From a checkpoint of a small transformer trained on Wikipedia: width 448, 3956 steps.
Each number is 200 + 20 x the weight over the matrix's rms, rounded and kept within 0 to 999. Layers, rows and columns count from 0.

# layer 6 MLP down (transposed), 1792x448, rms 0.0335, rows 1209-1263, columns 320-383
197,217,212,183,196,203,210,188,160,208,192,181,223,226,197,247,196,174,172,230,198,212,218,213,198,254,175,220,201,206,202,225,186,183,208,202,210,189,209,201,198,240,186,242,178,189,192,201,232,171,216,203,227,250,175,227,202,206,240,204,171,186,172,159
200,222,163,173,194,193,168,207,190,179,169,221,210,187,165,197,206,173,221,190,210,222,225,186,215,162,177,188,183,201,202,200,201,201,219,195,155,174,228,194,202,206,158,215,201,208,207,199,214,204,201,229,196,192,210,205,194,197,188,185,193,186,217,191
197,223,204,224,217,211,180,204,232,214,200,197,193,214,202,207,199,208,194,202,203,218,188,164,196,171,213,219,185,201,163,215,217,175,223,187,202,198,187,230,182,186,230,203,216,195,200,209,206,228,163,206,172,221,173,185,227,192,187,190,154,210,208,164
182,205,209,198,200,239,197,204,186,161,213,219,208,212,181,189,186,178,212,185,183,183,200,192,197,208,180,226,189,218,197,189,212,210,229,184,206,210,192,202,171,203,237,196,208,206,185,207,209,174,156,225,213,180,216,195,164,174,183,173,191,185,199,171
244,194,219,217,218,196,200,203,198,164,207,193,202,185,199,209,206,227,190,203,204,187,216,209,225,199,179,187,212,180,203,208,207,208,170,204,184,214,202,194,193,220,205,190,198,212,189,219,190,196,190,223,196,192,187,215,191,176,244,219,185,199,209,191
191,234,225,249,212,195,197,190,225,227,187,178,187,186,244,134,192,198,202,185,215,222,212,196,172,169,249,227,193,173,191,191,175,203,188,205,216,204,169,161,188,169,229,168,210,180,183,208,188,156,185,182,182,207,196,183,201,197,209,228,198,156,177,196
205,188,206,167,175,180,214,195,198,196,208,208,215,171,224,217,225,218,246,196,199,180,230,184,182,189,180,181,193,167,213,211,220,174,188,185,222,198,253,215,174,200,196,157,200,218,188,208,173,183,205,201,188,231,217,180,193,245,203,213,230,180,219,198
196,213,205,215,182,236,187,207,207,191,195,180,210,169,162,189,204,195,197,170,193,215,188,191,192,210,175,211,208,226,206,196,223,243,240,187,188,193,199,203,228,209,189,223,206,208,200,186,208,211,191,223,208,168,193,215,194,208,188,180,182,181,198,199
172,203,187,195,210,191,225,184,217,197,214,205,213,168,192,172,178,207,218,206,219,173,203,176,202,218,224,190,197,216,242,233,187,167,218,204,188,205,223,217,206,179,186,183,179,187,197,225,219,186,165,187,188,194,227,172,211,184,170,194,223,204,204,204
185,200,210,190,184,191,201,207,202,191,229,208,196,170,212,194,194,196,205,197,219,205,192,213,206,175,172,201,203,193,186,212,197,203,204,194,208,212,193,192,187,194,238,216,200,226,156,219,175,182,192,180,188,187,173,189,185,177,183,192,211,214,208,201
203,177,205,234,233,174,197,184,208,211,200,247,217,220,213,216,196,192,205,216,217,189,217,177,156,180,180,243,174,193,174,200,200,209,223,214,204,203,207,185,202,251,212,200,208,223,202,185,196,192,203,192,209,184,180,198,187,177,167,145,197,213,207,206
192,187,199,208,202,183,243,217,220,190,196,250,217,219,188,199,201,208,173,197,194,206,176,192,220,204,204,182,200,204,189,190,202,201,202,173,201,163,193,201,208,218,215,194,221,213,198,187,212,213,193,221,203,191,225,219,152,192,195,208,205,198,189,201
220,198,238,175,179,170,202,206,231,180,210,227,195,192,191,212,167,189,206,164,184,230,191,154,192,177,168,189,191,163,198,206,214,183,193,212,200,202,217,193,220,215,204,173,214,194,214,163,232,200,240,173,203,199,215,236,183,207,181,167,190,185,206,193
192,176,210,233,180,234,194,183,203,246,139,206,152,211,209,208,190,214,220,193,215,193,204,217,172,195,181,213,230,190,186,228,210,245,207,212,202,226,197,189,204,181,196,167,192,209,212,196,216,198,182,187,189,200,201,230,180,235,178,148,182,242,186,227
203,206,202,188,183,207,205,213,195,202,177,228,167,212,147,207,172,192,182,198,204,220,163,226,184,236,187,174,178,204,203,185,204,196,224,201,204,216,218,215,187,173,166,209,226,185,218,193,167,191,199,195,199,167,193,163,219,236,223,206,233,213,213,193
205,206,211,189,208,203,188,217,187,216,207,230,197,213,192,190,183,177,189,201,199,199,200,209,185,188,206,199,213,244,165,207,210,185,171,186,210,180,228,182,236,193,170,206,186,173,173,193,207,193,192,179,188,198,156,172,213,210,222,207,195,179,223,215
219,199,220,183,199,187,160,211,155,198,155,230,177,224,207,208,180,223,194,202,188,218,197,180,189,159,190,192,215,140,197,202,220,178,185,214,201,227,197,228,165,199,202,199,219,167,226,245,213,237,181,228,180,185,221,211,194,196,214,191,177,165,226,182
218,188,215,196,203,210,175,213,184,188,197,173,192,190,216,200,221,246,205,208,206,238,184,211,189,196,181,150,176,243,214,204,216,198,202,198,181,205,217,188,193,209,206,196,227,179,222,203,234,191,203,207,225,192,205,139,236,207,202,200,194,172,195,221
199,189,207,185,166,170,211,181,190,212,198,227,211,224,203,250,186,169,174,228,185,200,210,212,200,179,180,198,187,132,189,229,203,193,206,176,169,148,206,187,179,213,197,188,201,229,174,218,234,203,194,202,205,195,179,208,226,187,225,187,213,186,186,172
208,176,194,188,180,201,225,183,182,207,226,184,200,191,208,178,196,204,205,218,182,202,170,176,221,207,218,206,238,226,187,178,215,170,197,168,189,204,224,228,199,181,230,204,179,157,177,191,210,227,183,193,175,198,188,183,217,150,173,231,213,198,190,204
166,198,209,220,224,209,209,190,191,188,183,182,152,202,236,219,197,170,174,194,213,206,208,169,197,191,196,183,178,178,184,196,209,198,177,228,212,216,218,186,197,200,181,174,213,239,188,186,212,188,196,183,177,239,179,192,212,212,252,205,183,186,197,169
213,185,182,201,209,202,189,187,174,199,229,191,183,216,213,215,197,176,191,199,191,190,183,193,200,194,203,217,173,211,222,193,225,194,210,196,230,217,200,169,219,193,156,199,223,175,212,185,206,214,189,214,215,178,199,185,154,171,202,204,205,185,168,196
216,180,228,220,193,209,199,199,255,224,162,176,142,215,216,228,185,233,185,188,226,187,171,198,193,213,229,218,219,197,205,211,169,200,170,190,227,205,197,196,200,211,193,206,228,181,196,211,212,196,185,187,187,206,211,181,183,207,196,197,211,208,168,191
212,194,194,189,223,248,198,209,216,192,187,165,218,211,218,164,208,197,229,203,208,194,208,191,189,166,196,177,187,220,218,207,206,166,215,211,268,181,182,191,222,183,164,201,185,171,231,208,190,199,206,194,170,193,208,158,198,188,188,152,183,191,208,249
199,181,212,202,182,205,181,226,230,236,200,210,221,216,190,193,208,217,219,190,206,211,180,193,208,221,193,253,202,186,152,163,218,201,197,181,186,235,199,201,172,211,191,211,224,227,193,176,245,190,182,211,198,178,214,216,207,199,216,175,243,160,220,160
195,185,199,141,182,226,175,188,205,184,168,213,215,204,205,214,183,208,191,200,171,221,206,219,225,197,204,229,210,211,196,216,200,180,223,184,240,228,207,197,200,224,200,199,204,202,252,182,205,191,200,195,177,220,201,189,172,179,203,213,202,202,225,222
157,233,232,225,200,196,172,245,195,212,245,229,217,183,185,180,186,190,209,199,206,214,181,259,194,178,199,175,205,211,171,215,225,140,153,215,171,199,201,195,208,207,210,227,175,213,171,168,169,160,211,217,183,227,185,219,177,169,236,189,214,188,206,184
212,182,198,245,178,187,181,177,237,217,195,218,214,190,191,199,219,204,198,224,208,208,185,171,215,189,206,169,177,193,218,182,201,191,238,203,183,175,226,172,230,175,192,171,181,210,165,187,212,231,195,206,195,187,191,214,174,177,196,246,195,155,203,192
193,210,224,210,208,209,187,212,198,212,219,200,212,232,204,172,175,221,188,196,213,192,194,201,242,153,247,180,221,182,189,176,217,204,175,180,190,182,211,196,204,213,203,183,227,198,212,196,201,189,193,184,185,221,190,183,220,221,199,209,209,220,196,232
185,211,198,183,202,174,208,212,195,179,199,183,165,237,202,166,189,175,221,234,166,201,188,216,220,199,198,213,198,224,178,176,179,214,201,193,182,191,167,214,200,208,199,198,186,218,219,205,226,156,223,221,232,194,140,226,205,198,220,204,228,186,192,179
214,165,205,199,200,197,207,195,192,185,208,201,181,210,192,224,175,179,214,180,179,204,171,150,212,217,208,187,189,196,190,193,175,169,179,212,190,178,226,156,219,198,214,208,224,190,176,206,188,213,181,201,205,202,220,169,189,181,221,221,210,182,213,196
197,205,188,189,148,208,185,195,221,206,192,200,203,179,228,189,198,206,209,197,196,232,215,182,181,191,196,218,188,227,203,217,187,211,175,220,208,191,203,192,194,182,187,198,196,207,201,208,210,194,208,202,225,193,194,180,199,205,208,193,191,213,205,186
166,228,240,205,174,169,227,190,199,166,201,199,228,179,211,167,212,198,243,228,236,201,163,186,246,185,237,191,194,232,204,204,181,163,154,175,184,185,258,218,191,196,187,205,170,199,203,202,202,212,225,226,190,205,189,206,183,228,206,171,184,194,207,190
192,180,172,211,184,195,187,207,202,182,227,190,188,211,238,227,218,194,214,184,205,184,215,192,220,199,202,195,171,183,191,196,186,216,198,200,206,187,196,184,209,203,180,211,203,214,208,197,182,197,164,202,198,195,219,200,170,199,204,225,222,165,191,218
205,187,186,218,178,194,169,188,217,169,165,174,215,183,197,196,253,222,199,212,197,176,165,207,206,187,200,226,209,203,181,194,178,186,234,189,205,212,191,215,185,192,185,204,202,175,206,191,172,214,160,185,195,184,226,232,197,181,213,192,177,208,197,230
189,209,203,198,166,189,191,217,232,212,197,225,187,238,210,204,204,198,184,195,185,232,232,219,211,215,238,207,173,187,233,202,214,195,182,198,210,210,199,237,149,179,231,235,188,218,216,209,181,220,204,181,192,184,179,159,199,164,171,192,202,171,194,225
215,223,185,190,189,177,199,196,171,218,223,204,176,222,193,197,212,213,186,239,170,230,207,214,212,222,212,201,188,172,207,194,190,188,171,201,195,172,187,243,176,204,209,170,181,217,228,205,200,177,190,197,230,212,196,192,176,187,167,202,206,197,184,163
178,219,219,212,191,202,216,211,207,212,198,195,230,192,194,171,182,223,220,198,185,237,180,178,204,165,199,202,198,183,195,224,198,228,178,192,196,208,183,215,202,205,196,189,185,228,209,209,200,182,208,213,187,208,173,211,195,223,210,219,182,216,193,208
173,207,179,179,196,201,200,188,204,211,218,171,198,194,182,187,230,200,223,190,186,255,224,214,221,232,187,193,200,204,185,207,218,197,176,169,220,185,241,217,204,249,214,184,152,188,177,197,184,196,201,192,184,222,168,172,176,203,232,217,164,189,208,183
196,200,237,182,227,176,204,204,212,182,221,247,207,198,184,212,151,213,198,191,172,164,191,202,166,205,154,154,200,205,207,185,195,189,224,167,190,242,208,216,205,199,182,230,236,207,203,209,174,229,232,206,183,168,243,197,197,184,222,162,256,184,171,186
204,195,173,187,201,220,236,235,196,175,209,204,222,195,224,191,190,191,190,225,193,180,184,171,233,231,214,206,195,212,200,193,219,206,196,226,179,216,175,204,213,207,216,192,226,197,194,206,224,200,166,192,186,204,191,217,177,205,168,220,203,200,200,222
225,167,216,215,199,227,161,181,212,213,225,194,189,184,228,206,154,167,209,183,221,225,203,179,230,195,218,222,203,247,213,174,228,185,238,174,174,178,197,217,206,224,205,219,164,197,263,218,179,172,199,237,176,169,227,213,147,194,238,207,218,196,253,166
217,208,215,213,191,190,203,185,197,228,227,250,167,188,184,202,190,200,222,184,183,180,191,184,189,229,192,196,182,220,181,195,168,215,160,211,172,191,164,194,174,190,207,196,174,125,195,190,162,181,176,181,260,221,222,203,203,218,192,183,191,192,195,214
209,208,239,192,230,176,203,223,164,211,180,205,192,187,191,204,191,203,231,179,208,190,158,228,245,203,195,177,194,201,201,187,214,195,185,199,205,198,222,196,231,211,227,187,189,198,194,222,228,169,226,214,233,189,196,184,203,192,194,200,195,186,184,201
170,207,226,170,207,221,228,192,191,191,189,213,199,223,188,233,192,228,159,193,199,192,190,191,192,203,197,204,200,180,210,213,216,198,209,211,173,213,211,184,193,159,199,193,199,190,190,195,200,213,213,211,205,169,210,186,179,213,185,196,210,218,196,200
213,215,181,209,198,159,196,184,221,202,192,207,208,183,185,214,180,182,197,204,197,176,180,206,209,201,224,199,177,162,189,226,159,216,186,222,191,203,205,176,206,201,195,189,198,222,196,186,194,176,200,194,182,173,183,190,196,185,219,201,219,199,174,180
216,204,221,181,181,211,197,179,231,199,209,198,211,184,199,231,185,197,194,210,198,188,217,159,181,196,205,216,233,203,185,231,194,219,162,191,233,180,197,218,217,186,187,183,191,161,221,200,204,200,219,196,175,203,186,180,220,191,192,217,179,192,191,230
222,197,197,200,178,180,194,202,212,221,174,207,207,230,180,199,212,213,183,200,203,222,210,203,212,231,194,192,203,192,202,180,203,212,197,194,230,228,180,214,177,205,177,207,184,192,205,200,183,214,207,207,204,211,206,218,207,200,209,203,199,192,178,248
205,176,200,211,194,168,199,190,225,220,186,241,163,190,214,200,204,208,194,183,201,226,198,207,188,197,208,204,189,186,211,209,195,165,197,207,189,201,186,178,194,220,175,231,229,192,201,213,213,216,184,175,183,198,222,191,224,213,195,215,198,203,221,204
211,161,222,176,179,221,222,181,218,220,199,208,216,219,239,200,213,203,199,232,183,207,235,188,222,231,204,170,215,185,207,174,221,218,196,189,189,189,198,179,198,204,196,206,141,205,237,181,186,200,177,210,202,217,223,169,196,206,207,207,151,202,219,187
164,232,199,209,150,219,182,237,229,192,207,188,214,209,175,185,177,208,215,201,218,192,181,217,201,208,216,175,231,196,211,195,181,212,191,240,186,198,211,194,210,192,204,192,191,193,236,221,183,202,221,211,207,213,193,218,201,230,206,190,224,229,209,153
219,157,166,196,211,177,192,199,235,196,190,201,232,181,191,208,196,199,211,260,190,198,217,207,217,170,210,214,200,216,219,211,176,184,204,186,204,198,190,176,204,192,208,200,164,206,190,206,182,184,192,213,232,192,234,181,193,178,202,192,173,206,196,173
179,168,202,212,172,157,213,203,190,163,182,181,211,192,203,225,190,185,159,218,214,192,197,216,219,179,195,199,184,185,202,181,222,205,192,198,203,241,153,199,188,191,211,213,210,198,195,230,212,180,206,203,176,233,171,197,201,215,205,185,210,238,218,197
199,182,195,197,212,211,193,197,201,217,209,196,208,202,229,238,193,219,188,194,204,178,188,226,197,189,215,179,163,175,207,208,207,200,219,225,211,187,188,201,181,204,234,191,230,201,209,198,215,194,224,183,204,212,196,187,165,204,217,212,204,167,203,204
212,171,190,214,219,221,191,213,191,226,216,204,190,236,225,205,242,228,152,197,199,199,215,216,231,213,175,189,229,178,190,172,201,169,219,195,184,194,212,180,225,203,198,210,194,213,192,181,198,219,220,178,202,210,182,243,214,195,185,278,188,223,196,179
# layer 6 MLP up, 1792x448, rms 0.0335, rows 1210-1263, columns 320-383
224,181,227,227,208,179,218,187,195,202,209,201,219,206,212,216,187,240,192,206,187,219,148,231,189,239,233,193,190,217,222,216,217,172,221,197,228,203,200,214,204,197,227,198,193,189,218,189,197,198,197,172,229,220,186,196,184,193,227,205,207,216,200,198
187,193,184,197,196,153,207,212,167,187,224,145,235,222,214,195,206,211,183,217,219,219,205,207,172,178,179,193,199,191,230,192,217,201,248,194,192,248,214,194,157,205,185,209,211,207,180,224,231,238,195,184,191,174,189,180,200,181,218,229,216,188,242,234
206,187,205,192,211,195,214,219,227,225,171,202,184,210,179,204,233,204,213,167,204,150,192,192,197,185,209,174,183,199,184,210,184,192,190,230,182,208,204,218,207,203,182,215,192,215,185,225,168,194,215,181,175,230,203,203,217,214,214,224,205,215,242,181
189,220,181,168,181,192,198,200,205,217,176,209,194,187,203,190,184,194,206,171,192,214,181,196,183,194,227,219,191,183,184,233,183,204,224,193,212,171,212,232,204,182,209,177,223,188,209,196,181,199,230,172,184,197,201,171,189,228,160,179,195,191,189,227
218,236,203,211,201,176,234,209,173,178,167,179,218,216,184,178,177,216,174,167,230,244,242,157,162,206,207,220,200,161,213,218,198,228,156,221,216,228,170,211,178,157,243,194,244,192,177,187,214,158,207,219,171,202,159,190,239,186,215,209,196,139,190,186
175,168,156,211,218,219,181,209,206,221,195,183,217,195,169,192,192,187,189,187,199,218,192,190,188,228,222,233,198,209,196,209,187,197,207,215,164,209,176,165,187,240,228,215,224,181,202,199,207,176,185,193,217,217,211,198,197,226,197,233,187,215,188,221
172,210,227,204,216,212,197,186,207,162,222,187,204,216,216,205,218,204,230,193,211,220,234,217,187,195,219,201,146,207,174,203,214,189,183,205,208,224,179,213,216,218,197,194,198,227,219,210,194,193,227,236,259,191,212,209,201,183,196,219,196,189,188,231
212,214,212,239,226,235,204,187,186,191,167,205,168,239,194,186,208,189,175,164,159,255,230,192,211,164,208,197,191,216,202,209,180,222,199,216,206,194,192,214,226,231,197,221,207,208,214,195,200,191,197,181,189,198,165,215,217,199,220,186,196,198,181,222
225,210,193,200,199,230,188,208,199,200,161,190,190,217,197,219,195,181,199,178,190,195,239,196,195,221,202,188,204,214,232,172,191,221,200,201,206,200,192,197,203,216,158,196,205,185,207,203,201,198,227,195,213,210,232,198,204,205,200,238,205,193,183,191
203,188,226,216,168,170,195,165,195,166,176,161,193,177,207,244,204,168,225,238,202,232,223,224,191,235,201,208,220,207,207,165,235,194,171,233,236,164,175,192,170,206,226,219,198,191,165,203,206,170,211,244,211,215,190,203,172,228,209,179,183,236,217,192
196,188,208,185,189,216,189,187,201,201,181,183,208,196,209,221,181,173,225,203,218,223,214,215,198,196,193,231,228,202,189,193,218,220,211,200,210,233,196,194,202,160,188,187,183,194,179,186,187,160,211,182,194,197,180,176,200,179,239,165,186,194,187,205
206,220,192,233,221,180,196,204,176,195,187,189,180,172,231,215,237,215,194,224,205,231,194,224,222,246,179,178,167,261,206,227,201,183,209,212,184,164,198,183,198,188,214,221,190,210,205,179,220,150,161,224,226,200,181,177,221,193,197,243,184,201,205,182
197,186,225,183,219,208,188,195,248,174,201,195,233,180,203,198,220,215,213,191,172,198,181,182,164,200,208,210,199,180,244,213,192,165,168,203,193,205,213,183,198,211,184,229,214,203,201,247,194,227,197,196,182,211,185,190,198,175,211,220,225,181,192,197
212,209,190,218,194,171,185,204,216,200,191,168,197,161,210,203,212,203,238,190,200,176,247,171,219,195,223,195,225,184,192,217,221,232,177,199,177,161,171,205,229,220,212,199,182,203,189,247,209,207,217,179,213,255,199,210,234,189,197,190,162,194,187,227
199,224,198,215,206,198,190,192,178,184,182,160,200,179,217,204,221,212,231,183,210,190,202,191,189,216,182,185,183,192,200,177,221,189,208,215,192,237,183,190,166,208,226,176,216,179,192,199,203,191,183,207,218,170,191,230,194,172,215,197,211,226,191,190
184,214,241,163,199,223,194,181,213,251,175,211,182,210,218,191,195,212,174,181,214,222,183,200,186,192,180,205,216,152,217,217,202,166,190,206,214,218,196,177,233,213,242,176,225,173,233,166,202,228,226,182,200,195,250,249,159,179,212,168,209,197,209,217
228,181,169,188,206,190,229,178,181,211,203,206,221,201,204,196,209,186,217,183,210,198,213,204,217,193,174,193,198,182,209,229,212,206,209,192,225,166,187,218,160,155,214,197,174,215,184,228,169,220,136,212,200,189,200,189,165,188,224,180,183,252,195,208
174,255,220,234,202,198,185,167,177,209,221,185,190,211,207,173,188,200,224,208,178,185,184,163,214,192,240,144,174,223,206,200,203,185,204,271,180,198,210,198,209,209,177,203,215,175,191,163,218,187,203,177,159,208,207,217,232,204,218,223,205,194,252,172
213,176,213,200,195,181,189,223,215,149,174,208,196,204,217,188,180,198,197,180,205,188,199,217,205,183,213,215,233,184,197,193,184,216,199,254,216,202,214,197,211,205,229,147,233,235,199,206,220,170,190,229,210,201,206,200,187,180,222,190,186,215,179,196
190,199,210,175,192,230,198,195,213,164,202,199,225,196,190,193,226,227,238,176,220,175,182,211,205,195,214,203,215,183,214,236,220,182,220,169,208,220,204,185,217,231,181,269,203,192,224,185,229,152,171,208,209,179,165,208,207,197,207,124,178,180,229,226
197,241,192,170,164,214,199,192,249,212,183,195,217,150,193,177,189,185,189,239,220,241,237,222,218,203,197,207,221,196,195,205,180,165,190,241,213,216,178,196,216,180,200,186,197,216,185,197,209,219,190,179,209,237,161,186,240,235,181,210,220,216,200,232
195,197,139,202,170,174,221,190,183,183,209,199,209,208,216,138,233,191,190,196,221,212,206,234,194,222,208,204,189,225,200,207,159,202,230,187,160,177,198,187,165,199,232,186,207,212,173,192,184,209,202,186,196,196,176,206,202,191,211,186,177,239,199,201
224,204,170,233,197,192,209,217,195,189,193,186,209,218,233,215,152,198,164,175,222,193,202,187,160,201,165,175,206,222,218,215,159,166,194,150,200,241,222,224,172,193,198,194,213,169,236,154,231,218,228,204,217,233,178,181,216,194,220,185,178,219,200,196
242,198,193,242,214,192,164,236,212,222,227,234,185,202,197,176,216,205,217,200,192,190,191,243,208,207,210,200,188,168,229,172,212,212,192,230,196,182,228,208,188,188,202,241,176,209,209,216,193,206,199,213,177,240,221,207,164,212,227,194,188,228,202,185
196,210,198,226,184,201,197,187,161,193,248,207,205,202,162,216,233,197,234,142,167,191,195,170,203,208,183,194,170,210,195,198,175,216,211,206,177,169,194,177,201,209,201,209,186,205,174,222,229,182,195,207,224,203,219,214,187,185,198,197,215,217,179,188
238,215,193,196,196,195,179,238,171,180,204,184,201,240,211,173,170,193,207,241,220,189,164,206,161,208,222,195,202,166,196,222,217,174,231,200,213,182,191,199,218,196,218,205,243,184,197,202,192,204,220,204,227,239,187,217,215,204,254,165,196,209,215,137
199,184,216,235,193,199,207,224,198,195,191,160,186,188,193,187,196,222,185,137,222,159,184,188,215,207,202,215,216,219,248,180,183,231,215,235,191,199,163,212,207,211,227,186,230,160,171,212,198,200,147,150,197,195,188,180,201,235,203,199,212,171,228,206
195,184,184,206,201,232,196,160,206,172,240,171,185,196,181,210,219,216,230,183,196,178,204,212,190,205,181,217,200,244,190,210,184,205,204,187,201,206,204,219,163,190,198,209,176,228,178,216,193,223,188,197,219,185,167,206,202,163,182,182,190,205,211,187
228,182,200,208,191,200,203,197,206,191,193,210,228,165,187,240,198,229,196,180,242,189,215,199,172,208,178,186,209,190,212,239,218,182,182,215,212,202,191,199,193,183,210,204,216,185,180,214,179,241,169,191,170,187,245,172,196,185,189,204,181,183,221,188
175,208,175,202,217,198,200,216,206,194,187,184,196,192,203,168,227,223,203,204,206,188,228,228,183,186,196,212,208,194,195,208,213,223,204,170,190,194,179,242,192,185,184,192,186,208,197,197,212,210,200,198,224,172,150,238,218,224,186,162,172,214,194,189
210,192,207,221,226,175,226,196,196,216,220,213,199,232,187,197,186,233,214,199,189,165,187,230,216,207,205,170,209,186,200,183,233,188,192,180,174,198,184,207,176,206,217,213,193,195,206,180,198,185,163,184,152,219,200,176,203,212,224,197,219,178,200,193
202,234,209,198,189,181,177,236,208,190,212,209,224,223,187,201,181,204,187,173,169,213,202,234,207,209,202,220,175,202,199,212,197,199,197,212,234,191,200,221,227,195,222,189,171,177,228,226,173,178,218,181,209,201,171,192,216,191,200,212,172,212,208,205
201,202,231,181,218,202,210,196,197,212,171,196,192,163,153,190,174,206,158,205,198,191,198,213,193,187,206,201,229,203,216,218,203,179,218,203,203,182,199,215,202,192,197,168,194,186,206,213,223,202,230,220,198,208,162,224,224,195,185,181,168,218,199,184
194,232,232,202,184,233,237,195,181,226,215,188,178,212,196,203,158,196,195,184,205,225,246,199,186,220,199,189,194,202,206,216,205,204,191,218,226,214,201,205,214,216,205,197,224,208,189,201,219,204,221,187,209,228,182,182,187,202,218,221,231,157,226,187
230,195,208,180,233,217,240,202,209,177,225,193,202,201,205,170,192,215,218,152,260,196,171,213,184,204,151,222,180,207,186,220,191,181,198,249,203,216,165,189,215,198,192,213,194,185,188,216,212,183,214,211,182,196,206,193,207,243,180,184,164,232,191,203
186,199,211,196,194,218,194,182,201,190,217,179,200,183,172,199,204,214,198,183,212,179,186,182,183,192,195,207,226,216,201,224,199,206,203,207,214,220,187,169,223,194,184,235,197,179,166,195,217,233,218,214,176,188,198,203,227,225,224,157,208,185,213,198
217,187,192,200,221,211,197,201,216,183,207,246,201,210,215,230,235,208,190,193,224,192,222,209,204,226,189,218,209,195,201,174,186,221,209,215,198,195,203,212,221,203,211,209,210,195,208,202,204,225,174,176,221,205,198,232,204,170,219,153,225,181,210,205
195,214,210,192,197,198,178,153,234,201,167,215,172,170,264,207,220,171,177,197,207,196,244,217,181,217,210,241,212,232,182,188,157,193,194,193,200,207,239,205,162,190,178,208,187,209,239,206,179,200,206,219,204,178,157,225,197,215,195,165,164,197,213,215
191,198,226,194,215,202,229,214,172,191,200,187,200,238,190,191,179,207,199,142,208,220,232,174,183,194,192,239,228,197,210,208,208,173,209,226,190,227,200,200,215,213,181,221,181,207,198,211,204,183,207,211,203,172,192,203,206,191,219,208,192,229,202,205
176,202,190,172,207,215,173,166,205,232,187,183,205,211,157,202,208,226,233,197,209,214,223,241,156,162,175,203,208,219,218,208,177,185,214,182,208,190,205,223,177,215,157,223,176,184,220,214,183,207,218,176,204,160,186,194,213,218,212,180,214,207,233,158
174,190,206,193,171,176,206,176,214,190,227,192,220,255,186,176,211,239,196,148,189,248,187,208,207,189,182,187,190,236,156,189,197,234,203,200,202,199,202,173,203,213,202,188,212,195,219,239,185,228,167,197,200,219,188,194,276,164,164,204,164,227,163,209
184,220,202,178,167,191,211,202,200,215,144,232,209,196,178,165,155,238,190,190,174,196,221,191,194,184,189,260,250,153,221,194,255,177,197,223,205,241,193,218,187,205,208,228,207,185,210,180,178,208,236,203,246,154,220,214,191,187,195,192,181,165,199,178
199,213,206,220,182,221,199,180,242,205,194,211,218,218,199,211,202,210,199,224,193,179,213,176,154,216,187,193,225,195,197,202,197,215,243,192,210,229,175,193,175,186,149,221,245,212,211,199,192,220,193,198,174,213,209,211,200,216,206,181,203,215,207,214
206,213,189,245,194,188,177,220,189,200,214,200,192,199,228,182,218,180,211,205,242,236,190,214,208,203,177,218,213,224,175,204,196,184,200,205,224,196,181,217,200,202,205,183,193,196,201,197,175,180,174,177,198,246,162,189,218,197,194,178,196,191,225,222
182,181,215,201,207,238,205,216,193,215,202,192,183,203,190,157,211,200,189,210,220,225,190,189,216,202,177,218,187,229,214,169,231,183,189,183,198,156,195,210,188,202,197,199,218,169,201,194,206,215,212,208,214,178,202,182,208,223,193,209,193,211,229,190
209,209,182,229,188,190,235,226,181,193,181,202,213,194,204,195,204,223,215,157,184,237,193,220,223,240,194,169,178,195,222,168,184,161,249,192,183,214,213,177,198,234,199,226,215,220,197,195,211,217,171,190,197,224,192,207,172,224,224,209,216,204,226,178
183,184,172,181,213,229,198,206,195,185,235,173,209,186,195,196,183,181,246,199,214,188,183,206,180,188,215,214,178,220,181,195,191,197,210,183,201,166,228,211,225,186,234,193,205,187,197,183,218,174,214,225,181,195,211,189,191,191,189,227,216,197,240,158
185,215,192,171,205,216,214,189,191,194,192,166,196,205,206,163,187,190,209,205,196,177,180,176,192,197,213,207,201,216,179,187,200,240,222,203,213,194,192,206,192,169,224,153,190,186,178,219,181,192,219,197,196,181,209,225,192,197,216,164,219,174,155,196
193,237,205,199,216,209,169,199,186,204,180,221,208,171,197,193,187,237,194,153,199,190,181,188,225,166,205,217,212,215,197,190,223,187,174,218,223,189,186,186,200,218,197,184,247,182,169,234,205,190,236,198,188,159,194,223,182,204,212,183,206,193,224,204
216,206,214,203,186,176,168,180,198,161,221,209,190,182,204,185,232,190,207,193,168,206,207,203,204,189,210,227,192,173,196,222,192,174,210,186,203,203,177,202,177,198,214,189,199,211,183,234,211,219,184,175,191,179,185,193,230,207,193,184,212,188,199,217
212,199,225,221,165,245,215,211,162,213,205,172,172,196,207,241,224,203,195,201,193,205,205,181,205,200,189,229,183,192,195,190,246,219,185,211,229,230,195,191,177,207,203,212,251,162,253,209,202,182,177,200,178,233,187,212,176,223,191,243,192,226,229,250
216,226,188,196,217,220,213,186,194,212,215,195,200,200,196,205,176,213,226,189,207,199,211,187,182,234,184,211,220,224,219,214,182,210,199,192,198,166,213,227,218,214,191,171,169,175,176,181,180,236,216,214,214,194,207,216,183,197,224,211,180,191,198,195
199,194,199,225,214,224,201,220,219,207,186,230,186,225,189,179,220,191,192,193,221,205,208,200,194,211,206,214,230,211,196,196,164,199,186,192,199,188,243,197,174,202,193,218,164,228,192,190,176,176,179,167,181,203,220,221,215,197,174,214,211,199,181,174
177,218,193,192,195,196,197,217,162,196,147,208,176,207,212,205,180,196,215,197,181,195,228,190,209,238,206,175,192,229,186,194,198,234,183,199,208,188,193,236,213,235,203,169,196,175,207,212,192,169,180,212,190,204,229,201,176,161,207,160,215,185,191,223